Part of a small language model's weights.
Size: width 192, 4 heads of 64, MLP 768 tanh GELU, vocabulary 8192, 8.05M parameters.
Architecture: biases, tied embeddings.
Training: 614M tokens, 4898 steps.
Each number is 128 + 24 x the weight over its row's rms, rounded and kept within 0 to 255. Layers, rows and columns count from 0. The size above them is the row's rms in percent of the matrix's.

# layer 9 MLP down (transposed), 768x192, rms 0.0943, rows 611-679, columns 96-143
size [ 97 109 111  99 101 104  92 112 100 117 102 138 101  98 106 103 100  98  98 100 111 102  97 104 106 105  97  94 102  96  97  95  97  99 110  96  89  86 103 119  97 105  96 104  93  95  95  97 100  90  98  92 104 110  91 102  97  96 108  93  85 105 114 112 106 107  92  92  93]
[[142 138 129  85 129 171 102 132 144  86 135 127 141 123  99 119 157 115 118 130 159 131 126  97 148 107  77 113 113 153 119 160 111 113  80 103 148 129 111 164 155 158 139 159 100 110 139 109]
 [124  73 166  99  85  95 100 163 143  96 113 155 102 121 138 154 121 135 169 116 146  99 159 147 120 114 210  97 126 124 107 131  97 145  77  96 131 184 153 144 142 141  88 176  89 147 136 139]
 [125 140 134 110 138 116 128 137 131  92 152 162  99 125 130 140 158 106 125 134  93 139 121 152 148 128  77 138  86 113 126 151 115 135 106 126 139 178 123 158 159 121 130 136 121 105  87 116]
 [ 89  94 194 137 127 131 115 116 138  94 122 161 137 113 102 146 174 138 154  96 141 163  81 175 129 108 116  98 121 161  93 115 139  96 101 122 112 158 147 121 125 129 154 121 104 100 145 181]
 [130 126  92  96 128 115 104 168 130 126 109 119  92 164 168 156 120 124 151 160 103 122 171 131 111 118 118 151 111 105 136  94 127 122 128 121  68 101 123 114  97 146 101 134 130 152 156 119]
 [135 146 121 125 160 134 136 151 124 121 126 128  66 126  68 122 106 144 139 171 148 163 129 123 136 154  94 152 166 127 121 134 122 142 120 134  70 155  88 139 132 156 145 136 147 120 116 100]
 [132  98 124 131 108  80  99  76 147 147 142 134 132 124 128  85 117 124 120 125 127 162 136 113 137 127 163 142  98 116 150 127  99 148 148 149 125 173 110 111 147 105 124 134 179 150  98  68]
 [ 79 113 105 149 128 133 129 124  83 132 142 157 183 128  97 136 129 131 157 126 119  92 200 114 161 119 131 119 120  99 132 115 130  73 139 119 101 126  79 111 173 106 170 141 129 145 136 135]
 [ 83 145 115 151 150 150  89 156 151 135 114 137  82 147 146 120  94 105 131 124 141 192 154 121 129  99  95 148 123 178  62 119 126 135 134 117 126 139 117 134  97 180 158 131 189 112 131  79]
 [125  89 117  60 147 107 105 133  98 111 161  86 182 106 127 128  95 154 129 104 127 132  96 144 138 101 130 128 111 119 140 153 125 121 142 111 125 106 156 131 149 177  92 100 155 157 129 106]
 [151 105 132  94 116 146 110 152 157 123 106 179 129 138 139 108 119  89  89 129 174 121 139 150 111 147 118  97 160 121 143 133 141 120 150 126 135 121 117 149 135  78 137 135 138 139 139 160]
 [101 137 102 116  89 184 142 136 159 141 115 154 101 111 108 116 130 103 129 121 162 199 122 181 115 134 123  85 124 133  90 130 143 100 106  97 169 132 124 103 115 146 108 115 127 131 100 127]
 [127 127 140 120 106 105 115 174 169 120 139 111  88 162 128 119 123 171  96 152 128 170 141 151 108 126 118 193 143 105  98 115 129 106 154 113 171  75 103 135 158 138  95 150 119 148 106 153]
 [ 93 170  82 105 145 151 111 104 137 137 160 147  96 121 152 146 146 171 139 103 106 122 136 134 139 162 136  74 154 141 129 132  97  70 158 158 125 152 134 121 124 144 117  79  93 134 131 158]
 [147 155 108 139 117 159 146 122 125 151 124  95  93 139 141 141 105 112 133 124 147 108 174 113 120 141 151 108 146 116 125 142 139 141 147  76 135 119 142 116 111 114 105 128 118 149 141 107]
 [134 118 112 147 141 128  92 125 121 183 148 100 103 135  59 143 101 114  87 152 134  95 179 134 153 133 108 110 190 117  99 148 102 158 153 136 141 136 164 136 121 154 114 128 119 113 113 123]
 [139 150  88 109 127 116 157 154 121 127 135  96 137 129 151  95 127 109 150 104 103 164 124 142 142 120 141 151 128 189 139 104  50 112 126 120 128 130 141 100 104  83  95 149  72 116 148 117]
 [100  26 145 119 134 120  97 138 128 140 146 112  42 173  79 112 182 195 148 149 142 120  74 126 101 152 168 159 138 103 110 111 141 144 137 135 136 113 127 127 123  87 115 141 117 103 149 121]
 [143 153 132 122 129 136 141 159 139 106 117 100 108 133 152 158  95  98  97 140 148 109 129  89 135 131 101 101 139 151 130 119  98 125 152  56  88 162 145 131 173 128 141 137 109 114 148 106]
 [140 125 123 121 158 148 129 147 132 137 123 115 130  93 131 153 124 101 172 121 125 141 161 115 128 125 107 114  80 105 153 147  81 148 131 157 120 169  89 136 134 149  94 109 112 109 141  94]
 [118 134 132 112 125 133 131 140 170 154 170 101  31 105 103 108 139 115 113 160 109 155 137 112 111 163 160 123 146 117 153 111 160 132 152 108  96 158 132 125 153 121 136 133 169 145  98 114]
 [141 111 110 145 104 110 149 124 131 151 131 107 146 178  90 138 100 128 137 135 203 145 149 110 140 116 142 123  97 116 147 137 130 100  88  91 128  87 102 140 131  82 137 113 154 161 130  87]
 [151 108 110 114 102 119 143 106 103  93 136  93 181 108 136 108  83 101 149 129 138 158 175 132 120 122 175  98  86 105  84 217 128 127  57 127 153 143 145  90 111  99 158 156 110 162 126 113]
 [ 94 108 135 104 157 127 129  89  85 114 108 155 134 161 154  96 113 166  94 145 117 149 141 103 153  96 103 121 136 149 137 138 122  97 122 115 120 129 111 158 118 149 156 126  97 146 109 130]
 [107 118 144 114 127 112 115 129 208  71  99 106 119 130 159 169 105 106 106 135 123  88 129 122 172 179 176 167 107  95 142 103 142 134 134  68 147 146 135 128 127 147 110 164 158 108 112 140]
 [131 144  91 124  77 123  93 166 133 141 118 161 124  85 112 127 122 143 165 131 165 109 133 199 137 104 107 104 146 109  76 156 128 111 135 144 139 121 108 143 124 117 101 124  99 122 107  88]
 [156 134 110 108 166  99 104 152  77 122 108 129 134 135 115 111 153 152 111 114 178 108 116 117 127 121 120 100  58 132 127 168 115 110 129 126  98 138 182  91 114  96 112 121 136 122 111 178]
 [142 132 116 109 130 120 152 125 103 114 112 134 166 163 131 118 172 134 178 109 128 163 148 138 100 111 116 138 109 128 106  97 144 120 124 125 110  95 109  98 148 116 112  65 138 139 154 133]
 [113 128 131 134 135 119 144 129  84 154  75  84 146  86 140 144 127 113 123 159 122 120 122 140 159 146 131 148 132 173 225 121 163 128 105 117 121 154  93  95 124 161 158 128 164 159 163 122]
 [162 137 119 147 136 138 116 151  89 133 122 138 153 146 149  88 150 153 127 167 134 114 134 120 107 169 121 109 124 137 161  92  99 143 116  96 112 101 159 138 139 143 147 102 113 180 119 160]
 [104 122 164 110 173 128 152 134 115 143 125 159  97 137 126 108 114 187 132 104 100 128 135 122 123 144 153  94 122 112 154 113 111 116  70 179 126 134 109 121 131 106 151 105 135 116  86 151]
 [143 123  89  95 108 116 144 190 152 192 139 101 137 155 144 141 100 175 167 154 116 143 143 143 102 149 117 122 104 141 112 132 146 106 100 152 140 153 176 143 121 129  96 109 148 136 146 130]
 [132 122 134 131 140 107 123 130 118 145 104 105 104 127 130 141 117 112 111 108 130  93  94 167 164 151 114  84 125  78 134 163 144 149 137 102 131 106 167 110 126 123 137 139 156 152 156 155]
 [112 123  74 136 138 140 125 108 166 119 176 123 115 102 158 145 100 124 140  82 135 128 133 166 101 105 116 121 108 139 141 134 153 130 137 125 105 151  97 111 166 119 107 102 131 135 166 141]
 [158 148 132 127  99 122 131 124 153 121 152 157 154 133 110 168 144 135 144 117 109 110 143 120  97 139 123 170 139 152 149 153 148 121 104 143 158 140 119 125 109 112 135 147  98 135 126 166]
 [148 169 115 177  91 147 115 122 121 109 131 101  31 139 170 105 144  86 164 109 148 125 110 132 105 113 131 142 169 154 110 119 128 128 123 154 130 139 169 117 126  97 157 173 114 123 118 144]
 [100 110 103 151 100  80 119 112 141 107 163 164 122 113 104 135 145 125  92 153 138 119 148 111 166 118 149 147 125 138 105  78 140 136 137  87 120  98 115 120 131 132 115 140 131 106  93 139]
 [109 102 113 114 146 128 133 116 135 148 145 109 113 114 129 106 115 115 168 107 114 168 146 145 104 100 115 155 137  97 114 129 146 113 117 127 132 171 104 125 146 118 117 103 126 144 150 125]
 [139  86 145 144 113 129 120 169 123 119 124 122 118 123 130  76  92 128 142 127 114 157 138 128  85 150 171 114 154 114 118 102 147 108 158 128  90 117  92 111 147 105 141 158 110 139 135 121]
 [132 133 148 125 157 138 132 139 122 141 102 115  98  85 128 145 118 162 109 121 104 110 135 131  59 109 125 127 131  87 169  89 125 129 155 141 146  97 111 153 175 122 148 119 130 124 115 115]
 [129 131 161 123 158 130 139 110 144 162 169  63 171 138 135 133 187 151 146 130 160 172 112 127 103 142 114 146 104 119 107 111  83  98 103 129 140 122 112 121 151  99 154 135 172 117 136 134]
 [144  98 109  79 108 110 116 132 114 159 142 122 155 123 127 115 123 140 120 173 114 113 150 117 105 157 120 126 131 150  98 154 160 126 129 143 114 158 172 106 114 121 160 136 117 149 105 179]
 [100 133 131 121 119 121 147 163 108 133  98  61 134 125 132 148  82 125 155  94 149 159 184 116  85 123 130 149 103 161 120 158  77 125  95 153 127 118 156 160 106 154 108  80 105 107 152 144]
 [159 144 133 121 131 119 134 138 138 157 141 151 127 158  96 156 141 110 135 115 166 101  94 130 134 139 139  83 165 141 130 120 121 133 107 127 112 119  83 135 125 181 119 134 125 110 135  90]
 [171 149 147 126 139 169 134 122 156 111 118 134 155  91  68 135  99 151 124  95 122  93 108 131 101 177 134  97 128 119 129 125 122 108 127 120 161  74 143 151 141  98 146 150 120 145 108 163]
 [156 159  92 131 144 137 112 101 154 106 179 141 133 112 112 108 125 163 125 112  99 107 116 107 126 111 168  73 111 132 104 135 131 122 177 142 117  96 140 128 115 121  97 153 138 102 154 131]
 [177 112  87 137 115 141 132 123 116 147 167 115 131 111 182 130 144  96 127 125 131 129 120 204 171 104 142  98  79 128  98 137 142 133  92 191  93 143 117 115 157 110 115 162  63 147 163 124]
 [127 127 112  99  85 124 125 157  88 154 120 142  86 149 139 162 151  91 171 143 139 136 101 139  80 128 155 196 142 146 106  96 135 136 161 119 142 157 126 170 137  94  95 122  86  85 107 108]
 [147  98 130 141 131  89 136 122  97 137  99 119 162 115 150 118 116 116 174 143 115 130 108  73  89 111 138 145 134 145 130 127 153 110 143 133 125 120 116 126 130 115 139 151 162 122  89 109]
 [ 95 150 117 187 162 116 115 141 163 164 130 118 178 149 176 182 123 121 144 121 106 129 141 121 119 131 159 105 165 151 159  95 141  82 110 133 142 120 132 146 148 119 163 163 141 137 109 140]
 [104 159 137 153 103 104 132 140 127 131  75 120 157 151 156 123 161 103 104 167  94 128 127 140 107 158 134  85 120  92 147 135  94 113  77 126 156 161 153 109 106 103 114 110 125 140 144 159]
 [ 92 124 142 149 129 121 170 101 121 140 123 119  68 133 154 105 127 121  82 117 138 171 141 122  84 137 159 158 126 169 168 155 100  95 100 148  84 127 141 163 117 116 133 124 118 145 201 103]
 [133 135 146 123 140  97 101 165 109 175 155 165 166 147 151 132  96 146 136 157 114 135  98 105 149  88 128 155 113 133 170 143 107 132 139 155 119 118 134 127 125 162 125 147 120 142  90 123]
 [143 129 108 146 145 105 137 158 151 139 124 155 184 162  82  91 148 114 174 126 151 138 112 134  57 151 126 118 138 128 158 150 126 114 129 152 128 107  75 117 120  72 131 151 153 100 101 108]
 [131 160 106 138  79 146 146 153 162 142 136 142  86 129 120 126 159 158 115 139 151 156 145 100 129 122 124 154 134  89  96 106 101 125  84 134 148 166 128 130 107 124 114 135 129 134 121 129]
 [108 146 123 117 111 105 147  74 126 140 116 117 118 144 131 142  83 105 144 115 100  77 117 118 105 136 128 178 141  94 102 121 143 142 164 116  87 121 147 136 130 132 161 144 115  83 117 117]
 [153 139 146 125 160 145 132  96 100  92 140 124 129  56 117 116 143 139 121  82 135 134 108 154 137 146 111 113 115 148 119 147 143 147 145 127  94 109  98  94 121 130 115 135 109 137  78 100]
 [107  87 144 116 111 156 209 184 123 149 139 131 121 135 139 111 130 158  75 121 134 176 122 120 159 137 118 137 122 108 142 155 148 136 124 116 139  92 118 118 124 153 134 117 137 101  63 139]
 [157  92 139 104 123  77 137 152 120 136 152  91 120 121  79 159 135 123 166 148  90 107 130 106 124 140 130 128 154 113 112 142 134  98 133 124 153 165 108 136 153 175 102 110 121 130  93 148]
 [127 143 132  84 131 149 124 141 147 125 130 116 147 148 126 105 173 133 132 128 134 113 129 121 103 143 147 137 145 172 116 117 148 112 166 136 136 145  84 103 127 130 127  91 124 131 131 104]
 [129 106 105 100 126 157  96 121 110 122 162 128 158 106 148 101 117 126  73 130 117 109 133 136 133  71 110 121 107 118 125 162 106 163 102  94 115 126 150 147 129 123 125 141 119 115 125 151]
 [130 123 103 121 166 121 114  61 109 131 170 123  77 145 103 121 148 114 171 116 153 131 140  73 153 118 136 131 107 110 101 142 143 126 150 137 106 142 134 148 140  98 128 130 137 118 127  59]
 [129 115 159 105 110 127 126 104 141 181 151 136  80 112 156 132 139 130 137 130 138  85 110 124 129 117 130 116 169 126 143 136 123 112 116 164  81 132 151 169 143 156 165 132 140 136 167 115]
 [118 114 163  97 144 115  99 121 114 146 108 158 110 127 114 177 150 124 118 121  78 112 133 133 170 111 136  91 110 134 120 122  98 131 179 143 109  94 122 136  87 127 127 149 135 101 144 145]
 [116 153 147 134 135 137 156 159 130 110 155 104 139 104 101 146 114 123 166 101 137 123 130 110 132 139 129  84 118  96 147  95 116 134 168 118 121 162 156  95 125 124 116 137 169 130 129 117]
 [109 132 131 135 129 100 109  90 151 118 129 112  91 151 123 142 102 138 135 111 116 151 148 140 115 112 140 141 181 100 110 138 122  95 144 125 118 158 106 111 161 123 141 113  94 126 116 168]
 [125  98 116 128 117  90 140 126 141 114 114 163 104 126 138 129 139 114  83 126 129 137 140 106 154 134 129 132 106 114 114 115 158 160 127 135 137 125 119  88  98 163 150 125 104 113 103 110]
 [135 118 143 141 117 141 138 114 154 144 129 134 188 123 115 127 144 108 112 112 132 165 130 114 122  98 128 131 186 166 131  93 142 132 121 124 130 127 127 157 122  89 118 158 124 158 142 124]
 [123 146 163 141 152 129 181 121 149 158 132  99 139  97 156 166 104 175 131 160 145 119 143 119 153 113 168  91 109 150 186 130 158 109  95 127 122 100 111 109 142 110 115  91 131 157 116 138]]
# layer 9 MLP up, 768x192, rms 0.0876, rows 612-680, columns 96-143
size [100 107 101 103 102 102 107 106 112 101 122 105  88  88 105 106  88 103  92  89 106 109 110 103 102 100  96  98  99  90 103 100  99 101 102 102  93  97  98 112  99 103  90  97  98 102  95 103 101  87 102 101 116  95  95 107  99  94  90  99  93 107  89  99 116  95 104 105 108]
[[138 106 104 148 112 132 107  82 115 132  87 114 148 162 148 123 149 138 145  92 131 154 107 133 127 172 173 136 144 130 127 114 148 112 139 110 135 163 109 133 127 153 168 100 120 159 109  75]
 [132 141 130 121  89 104 145 120  91 140 113 168 122 142 110 102  97 106 142  76 138 119 114 146 134 142 135  97 138 127 148 140 128 139 157 165 139  73 170 101 163 121 103 121 133 116 130  77]
 [ 77 169  93 155 147 134 109 156 137 139 162 165 128 128 127 158 134  94 161  91 150 133 164  99 140  89 114  86 114 103 130 145 146 134 135 129 131 105 143 116 149 148 155  93 137 116 137 115]
 [143 130 141 131 138 153 145 119 106 125 136 153  70 136 136 144 174  95 105  77 141 118  92  95 164 130 139 100 135 142 120 133 149 164 157 127 158 121 115 151 159 120 133  90 102 122 115 140]
 [104 172 114 142 132 138  98  91  62 109  99 157  62 152 148 151 146 135 120 142 142 115 147 154  96 142 160 131 135  90 103 130 148 146 139 147 122 143  87 101 102 164 151 100 100 145 114 176]
 [115  61 120 118 123 183 105 116 161 106  98 165 128 102 120  70 124 154 149 132 159 137 123 109 103 160 143 168 109 144 123  58 127 150 150 142 107 128 109  96 143 131 138 113 116 140 103 147]
 [121 101 154 141 174 121 136 142 107 125 153 133 159 146 132 145 131  85 103 150  92  87 147 158  94  85 149 108 146  76 106 111 133 109 154  92 125 159 113 133 135 123 173 109 157 161 139 117]
 [122 142 128 152  88 143 124 133 146 115 114 135 145 118 117 147 132 142 148 110 124 119  94 132  88 100 107 172 145 120 143 150 127 118 168 138 171 126 135 115 119  86 152  88 122 107 146 117]
 [ 95 162 129  64 180 116 117 117 105 123 152 136 178 131 174 175 160 152  83 132 107 114 115 116 101 155 125  94 116 123 127 110 134 117 170 153 136 129 130 134 149 141 134 118 133 118 105 172]
 [ 93  95 114 128 128  97 127 151 135 118 132  84 131 139 113 166 135 148 151 147 145 126 143  89 127  69  94 117 180  65 141 125 117 145 128  82 105  98 144 137 121 132 131  90  64 158 142 127]
 [115 118 126 131 124 128 145 148 112 167  70 157 124  89 121 109 150 122  82 143 142 148  69 178 132 112 153 104 145 138  82 116 127 106  85 155 166 118 118 147 151 156 122 118 139 121  97  93]
 [176 133 101 119 131 120 194 135 137 117 117 115 134 175  52 101 102 117 113  84 118 130 139 185 165 154 124 121 143 145 158 142  75 125 155 131 150  94 123 106 119 138 177 127 117 113 130 111]
 [112 130 181 102 112 125 127 130  80  91 112 125  98 124 129 104 148 148 117 129 138 138 159 111 105 143 100 197 152 104 136 154 163 142 107 171 129 142 117 106 115 119 145 139 144 154 128 114]
 [106 130 111  91 152 148 150 154 120 122 118 157 102  80 122 159 109 129 194 116 145 115 149  76 120 106 147 134 142  90 134 107 119 116 154 195 161  85 122 102 124 158 122 113 133 128 132 133]
 [143  83  98 120 168 117 151 152 155 152 153 156 188  89 117 132 118 114  92 146 126 123 116 146 144 147 113 140 103 131 106 126 151 118 130 141 126 152 125 134  91 128 160 144 162 115 122  73]
 [135 151 168 142 178 143 111 118 133 137 126 129 125 114 122 164  92 110 126  75 148 123  76 110 115 112 181 115 152 140 123 136 152 141 149 127 146 101  60  92 147  98 172 111 138 125 104 169]
 [157 127 120 162 108 156 156 102 130 111 105  85 130 141 159 129  93  81 116  80 102 138 138 118 152  59 110 100 125 122 150 129 149 119 141  87 127 139  96 150 135 187 150 121 137 127  85 112]
 [161 141 124 126 170 118 120  74  93 120 156 143 131 129 159 116 159 103 134 111 134 121 145 116 132  89 118 133 157 123 130 126 137 126 106 107 142 105 156 119 114 161  63 103 157 117 150 106]
 [110 117 105 136 124 123  96 114 124  91 144 121 151 135 125 109 122 110  95 103 120  89 103 116 152 147 122 106 144 150 143  94 134  87 150 125 140 141 160 126 148 127 200 143 129 102 126 119]
 [153 129 139 124  95 120 151 110 159 135 155 167  96 159 164 142  71 124 116 138 136 147 127 138 136 107  95 133 132  77 116  95  94 121 114 156 122 114 136 129 117 120 133 117 135 146 167 123]
 [152 156  96  98 109 151 128  95  74 165 126 124 137 112 102 139 179 129 112 116  73 135 140 124 135 121 153 118 116 156 133 135  98 104 125 155 127 126 178  91 166 121 142 142 117 146 169 132]
 [ 96 116 120 123 152 121  99 133 164 187  89 158 116 152 165 117 142 144 160 145 155 133 140 139 114 157 101 136 155 120  97 111 137 143  91 125 117 137 161 122 151 130 157 140 125 156 123 149]
 [135 116 143 136 141 162 158 145  98  97 149 130  99  95 112  96 168 139 134 122 125 180 168 131 126 114 137 186 119 132 140 143 104 186 108 126 131 133 155 138 131 143 106 153  75 132 122 143]
 [138 105 122 172 147 135 125 142 105 141  93 131 132  81 135 108 132 134 105 106  75 117 143  84 119 145 129 159 160  98 129 125 163 108  95 125 101 152 143 138 132 112 117  92 114 129 122 136]
 [160 137 123 164 146 104 144 152 126 162  96 112 123 155 185 134  96 117 134 122 103 136 128 139 122 107 123  54 137 172 122 162 153 127 162 106 115  89 108 145  87 149 127 119 163  93 136 116]
 [114 151 121 119 120 144 116 135 142 126 168 172 151  88 120 108  95 109 116 132  91 113  91 168 127  98 147 119 124 164 104 113 100 129 160 142 132  95  87 166 141 133 116 131 118 137 118 132]
 [130 127  88 149 156 136 154 127 136 137 125 129 109 125 137 120 118 128 102 145 133  87 110  99 163 121 147 132  95 127 165 140 158 158 155 135 152 121 117 136 126 122 137 142 101 122 127 115]
 [128 113  89 126  91 141 100 157 103 135 176 105 117 176 139 184 162 118 127 125 126 147 158 113 104 118 141 135 104 128 113 129  97 135 135 125 198 123 163 142 129  80 129 152  71 124 118 105]
 [115 168 115 133 107 168 122 136 130 122 147 173 105 116  96 165 128 117 133 133 128 169 102 137 133 107  89 161 157 172  90 154 133  82 176 154 123  97 141 143 118 143 127 155 158 107 125  81]
 [145 113 113 114  81 119  72 151 137 123 102 116 151 141 155 151 134  99 116 162 129 125 159 128 117 115 102 141 112 115 111 156 159 145 182 136 131 146 117 138 118 184 149 118 119 151 128 115]
 [132 154 110 116 146 109 148 129 125 142 103 162 131 151 131 141 111 111 136 159 129  93 141 134 128 102 115 145 123  98  53 185 123 110 126 127 142 116 145 128 147 148 122  92 152 130 105 101]
 [129 109  78  97 119 115 133 108 101  86 139 173 153 119 178 140  93 150  98 112 138 135 135 149  95  82 148 139 104 147 150 117 116 146 143 140 157 174 144 114 157 121 132 104 148 126 104 127]
 [121 122 154 126 114 112  89 137 122 164  78  72 122 161  98  95  86 141 177 137 184 139 154 135 156 116 103 143 141 116 107  79 150 132 123 103 116  95 160 157 148 136 106  88 139 143 128 121]
 [132 143 169 117 153 111 121 139 146 145 120 140 150 139 117  92 141 125  93 107 106 149  80 134 161  89 131 138 121 186 153 111 143 106 134 167  99 130  84 110 147 131 139 150 130 103  87  81]
 [155 160 125 101 128 146 120 109 138 117 144 152 141 108 142 144 145 165 136 145 107 119 164 148 149  87  99 118 132 116 152 108 194 173 157 111 130  84 104 122 150 147 183  96 172 142 142  94]
 [112 155 186  90 170 131 141 143 106 117 110 137 124 118 149 151 145  91 138 117 110  87 142 110 113 124 110 101 124 104 144 119 129 109 126 143 139 126 128  75 151 122 157 146 128 102 165 124]
 [125 141 123 152 122 116  95 153  79 133 118  89 139 134 187 102 169 147 138 104 150 105 127 124  99 120 146  94 132 170  99 108  81 129 115 150 115 108 121 131 104 119 119 189 128 149 145 130]
 [129 111 106 140 152 108 127 103 105 127 119 139 143  94 156 114 138 136  94 126 154 107 133 149 119 133 101 130 159 186 118 131 105  99 114 152 101 108 165 141  86 111 142  96 133  97 147 121]
 [140  97 125 122 115 118 117 161 125 113 126 151 120  73 138 178 108 121 155 146 184 104 120 155 120 197 140 142 128 122 157  91 169 122 129 186 158 136 149 129 149 143 185 103 164 114 173 155]
 [141 146 121 140 136 147 163 170  97 120  65 121 135 129 128  99 111 110 134 127  86 121 115  75 158 144 164 121 143 120 158 124 114 122 191 110 128 135 118 132  91 192 105 109 146 120 135 118]
 [147 112 130 140 130 127 153 140 116 123 116 125 142 133 104 140 118 131 131  69 172 138 120 145 125 135 122 129 171 161 135 121  80  91 106 114 173 110 131 139 126 136  98 121 145  97 124 118]
 [132 103 138 165 155 137 141 112 111  99 121 161 115 147 119 112 137 100 148 101 156 120 121 125  82 106 147 118 130 127 130 139 148 117 170 112 187 120 123 103  84 117 128 101  83  98 103 142]
 [101 127 159 115 115 119 131 163 120 123 132 126  69 126 180 136 154 134 130 114  92 122  82  97 119 109 167 145 125 128 124 179  74 130 147 156 134 164 149 128 158  85 108 122 128 143 100 197]
 [105  85 111 135 106 133 130 121 105 135 108 145 138 173 148 139 141 101 107 111 131 135  91 106  96 119 133 130 123 147 137 158 159  95 121 176 121 121 167 115  85  95 124 122 151 112 130 111]
 [114 112 104 109 124 164 139 150 130 195 111 120  57 137 148 119 142 121 122 150 129 147 137 122 129  89 137 104 120 178 119 117 143 144 113 109 155  73 119 162 149 196 138 157 141 133 104  90]
 [ 85 112  92  96 112 119 163 135 157 163 101  90 109 116  91 144 100 167 131 102 148 158 133  80 151  94 129  84 156 109 125 115 163 124 176 106 131 116 138 179 122 150 139  79 108 125 108 123]
 [107 102 125 146 148 136 106 133 146  98 140 107  99 143  94 117 101 109 102 101 152 107 161  87 127 131 119  94 110 100 118 171 128 130 111 160 123 151  91  94 104 188 177  74 115 123 119 167]
 [ 81 134 140 100 128 184 152 121 112 138 141 147  94 138 145 151 127 118 139 116 143 185 153 153 115 137 107 135 126 136 121 176 136 117 151 160 167 110  95 116 167  90 101 151 106 112 114  99]
 [ 83  98 136 124 114 143 177 130 152 187 163 132 132  80 138 114 121 103 108 141 118  99 114 138  91 149 126 130 155 150 129 112 113 103 128 153 140  58 101  96 164 131 139 140 140 132 136  93]
 [127 111 168 117  83 127 152 123 112 125 162 148 167  97 109 166 139 138 152 108 117 137 124 143 133 128 112 158 154 200 104 135 150 139 154 113 108 120 111 145 151 130 133 119 106 136 122 120]
 [151 111 162  80 154 120 151 160 106 135 125 148 101 121 106 133 135 131 114 113 155 147 171 123 146 116  99  92 126 124 136 159 145 107  91 121 130 143 147 136 148 165 141 109 106 124 154 154]
 [165  84 126 117 160 145 157 140 126 125 144 139 107 172  92 151 106 143 116 138 128 104 132  95 122 148 100 100 147 106 100 134 135 145 153 132 140 107  96  95 133 129 109 152  99 136 155 181]
 [118  90 110 145 119 174 125 133 124 114 115 100 121 123  92 166 143 128 128  88 132 122 115 116  90 118 124 148 153 106 197 123 118 151 145 142 120 129 131 163 153  97 112 120 129 140 161 165]
 [153 125 154 139 134 118 131 151 141 141 135 131 134 140 157 129  56 131 101 163 118 153  85 158 152  76 128  80  99 127 144 182 165 135 176 111 102  93 126 129 120 128 124 124 114 133 103 144]
 [133 132 158 167 140 187  86 160 105 137 147 108 191  92 147 130 124 169 126 138 170 170 108 123  95 149 131 111 142 163 144 130  97  95 157 129 142 149 111 164 129 103  99 141 125 113 130 132]
 [140 169 101 121 150 127 137 151 139 177 113 127 144 158 132 172 110 107  96 132 132 110 120 162 116  98  88 119 139 118 124 105 153 106 143 126 173 153 108 111 126 159 127 143 113 117 106 123]
 [161 166 127 114 154 125 109 105 121 115 135 184 152 131 158 149 163 140 119 172  95  96  78  92  83  83 105 154 140 154 136 137 121 149 138 100  97 116 149 103 135 178  90 147 134 175 120  79]
 [140 156 119 125 101 122 168 165 157 130 115 166 133 111 114 123 146 107 123 118 159 147 142 160 118  97 134 100 130 165 102 107 153 138 134 163 135 104  70 104 144 105 111  98 151 120 158 112]
 [161  92 130 126 124 159  98 126  64 165 108 137 111 136 129 113  93 159 103 124 111 151 158 103 171 108 144 131 127 100  90 109 120 136  66 152 161 133 116  93 142 113 133 153 141 140 127 129]
 [112 127 117 106 115 137 151 124  83 180 150 101 116 162  91 127 121 104 180 144 147 130 110 157 113 181 131 176 157 145  95 107 141 104 151 161 110 100 168 104 149 125 184 104 127 174 109 102]
 [154 192 134  85 124 119 111 168 183 151 113  96 145 111  92 103 137 113  99 142 106 155 107 153 117 145 133 104 121 124 132 148 160  96 109 158 161 105 114 169 114 134 139 129 126 104 112 152]
 [118 138 162 139 117 105  99 138 121 122  68 118 125  95 130 143 160 112 119 119 144 154 127  89 103 157 127 160 128 173 142  84 170 115 139 110 141 116 148 115 137 146 109 108 130 119 121 159]
 [135 131 109 114 124 148 145 147 135 124 127 125 143  93 159 138 148 150 127 111 113 110 137 103  93 121 151 105 129 100 138 127 141 149 133 151 113 166 109  83 153 160 153 144 130 126 115 122]
 [136 127 138 126 130 130 148 125 124 137 165 142  96 120 155 131 116 129 104  95 110 126 134  89 121 140 116 164 170 105 125 102 152 143 143 131 132 102 118 120 154 113 150 106 130 111  94 180]
 [161 112 120 129  95 152 102 137 104 130 128 165 111  75 104 167 145 180 129 109  96 133 146 123 107 119 138 159 148 171 130 153 142 178  76 135 174  97 112 159 116 122 140 132 105 135 107 104]
 [138 140 136 113 169 126 128 109 149  90 167 138 132 206 145 109 126 155 114 135  78 141 130 113 145 129 127 123 114 122 138 160 128 151 125 151 146  76 186 130 179  93  87 105 155 131 151 127]
 [ 97 149 140 118 170 144 127 165 137  89 121 105 126 129 137 126 138 118 148  93 104  87  97  94 136 102 127 138 123 146 104 122 128 101 159 141 107 105  77 123 131 137 141 101 150 142 109 139]
 [ 93 126 123 140  86 144 134 145 124 125 132 122 104 168 123 138 124 124 174 141 135 188 144 144 146 156 130 138 154 146  98 140 119 132 116 114 139  97 129 116 136 110 125 146 124  91 134 151]
 [116 110 135 114 153 161 105 163 133 117 128 158 118 121 167 128 124 101 119 120  89 153 113  92 141 110 111 175 143 155 122 113 192  98 120 155 129  95 120 149 133 153 159 124 158 122 145  90]]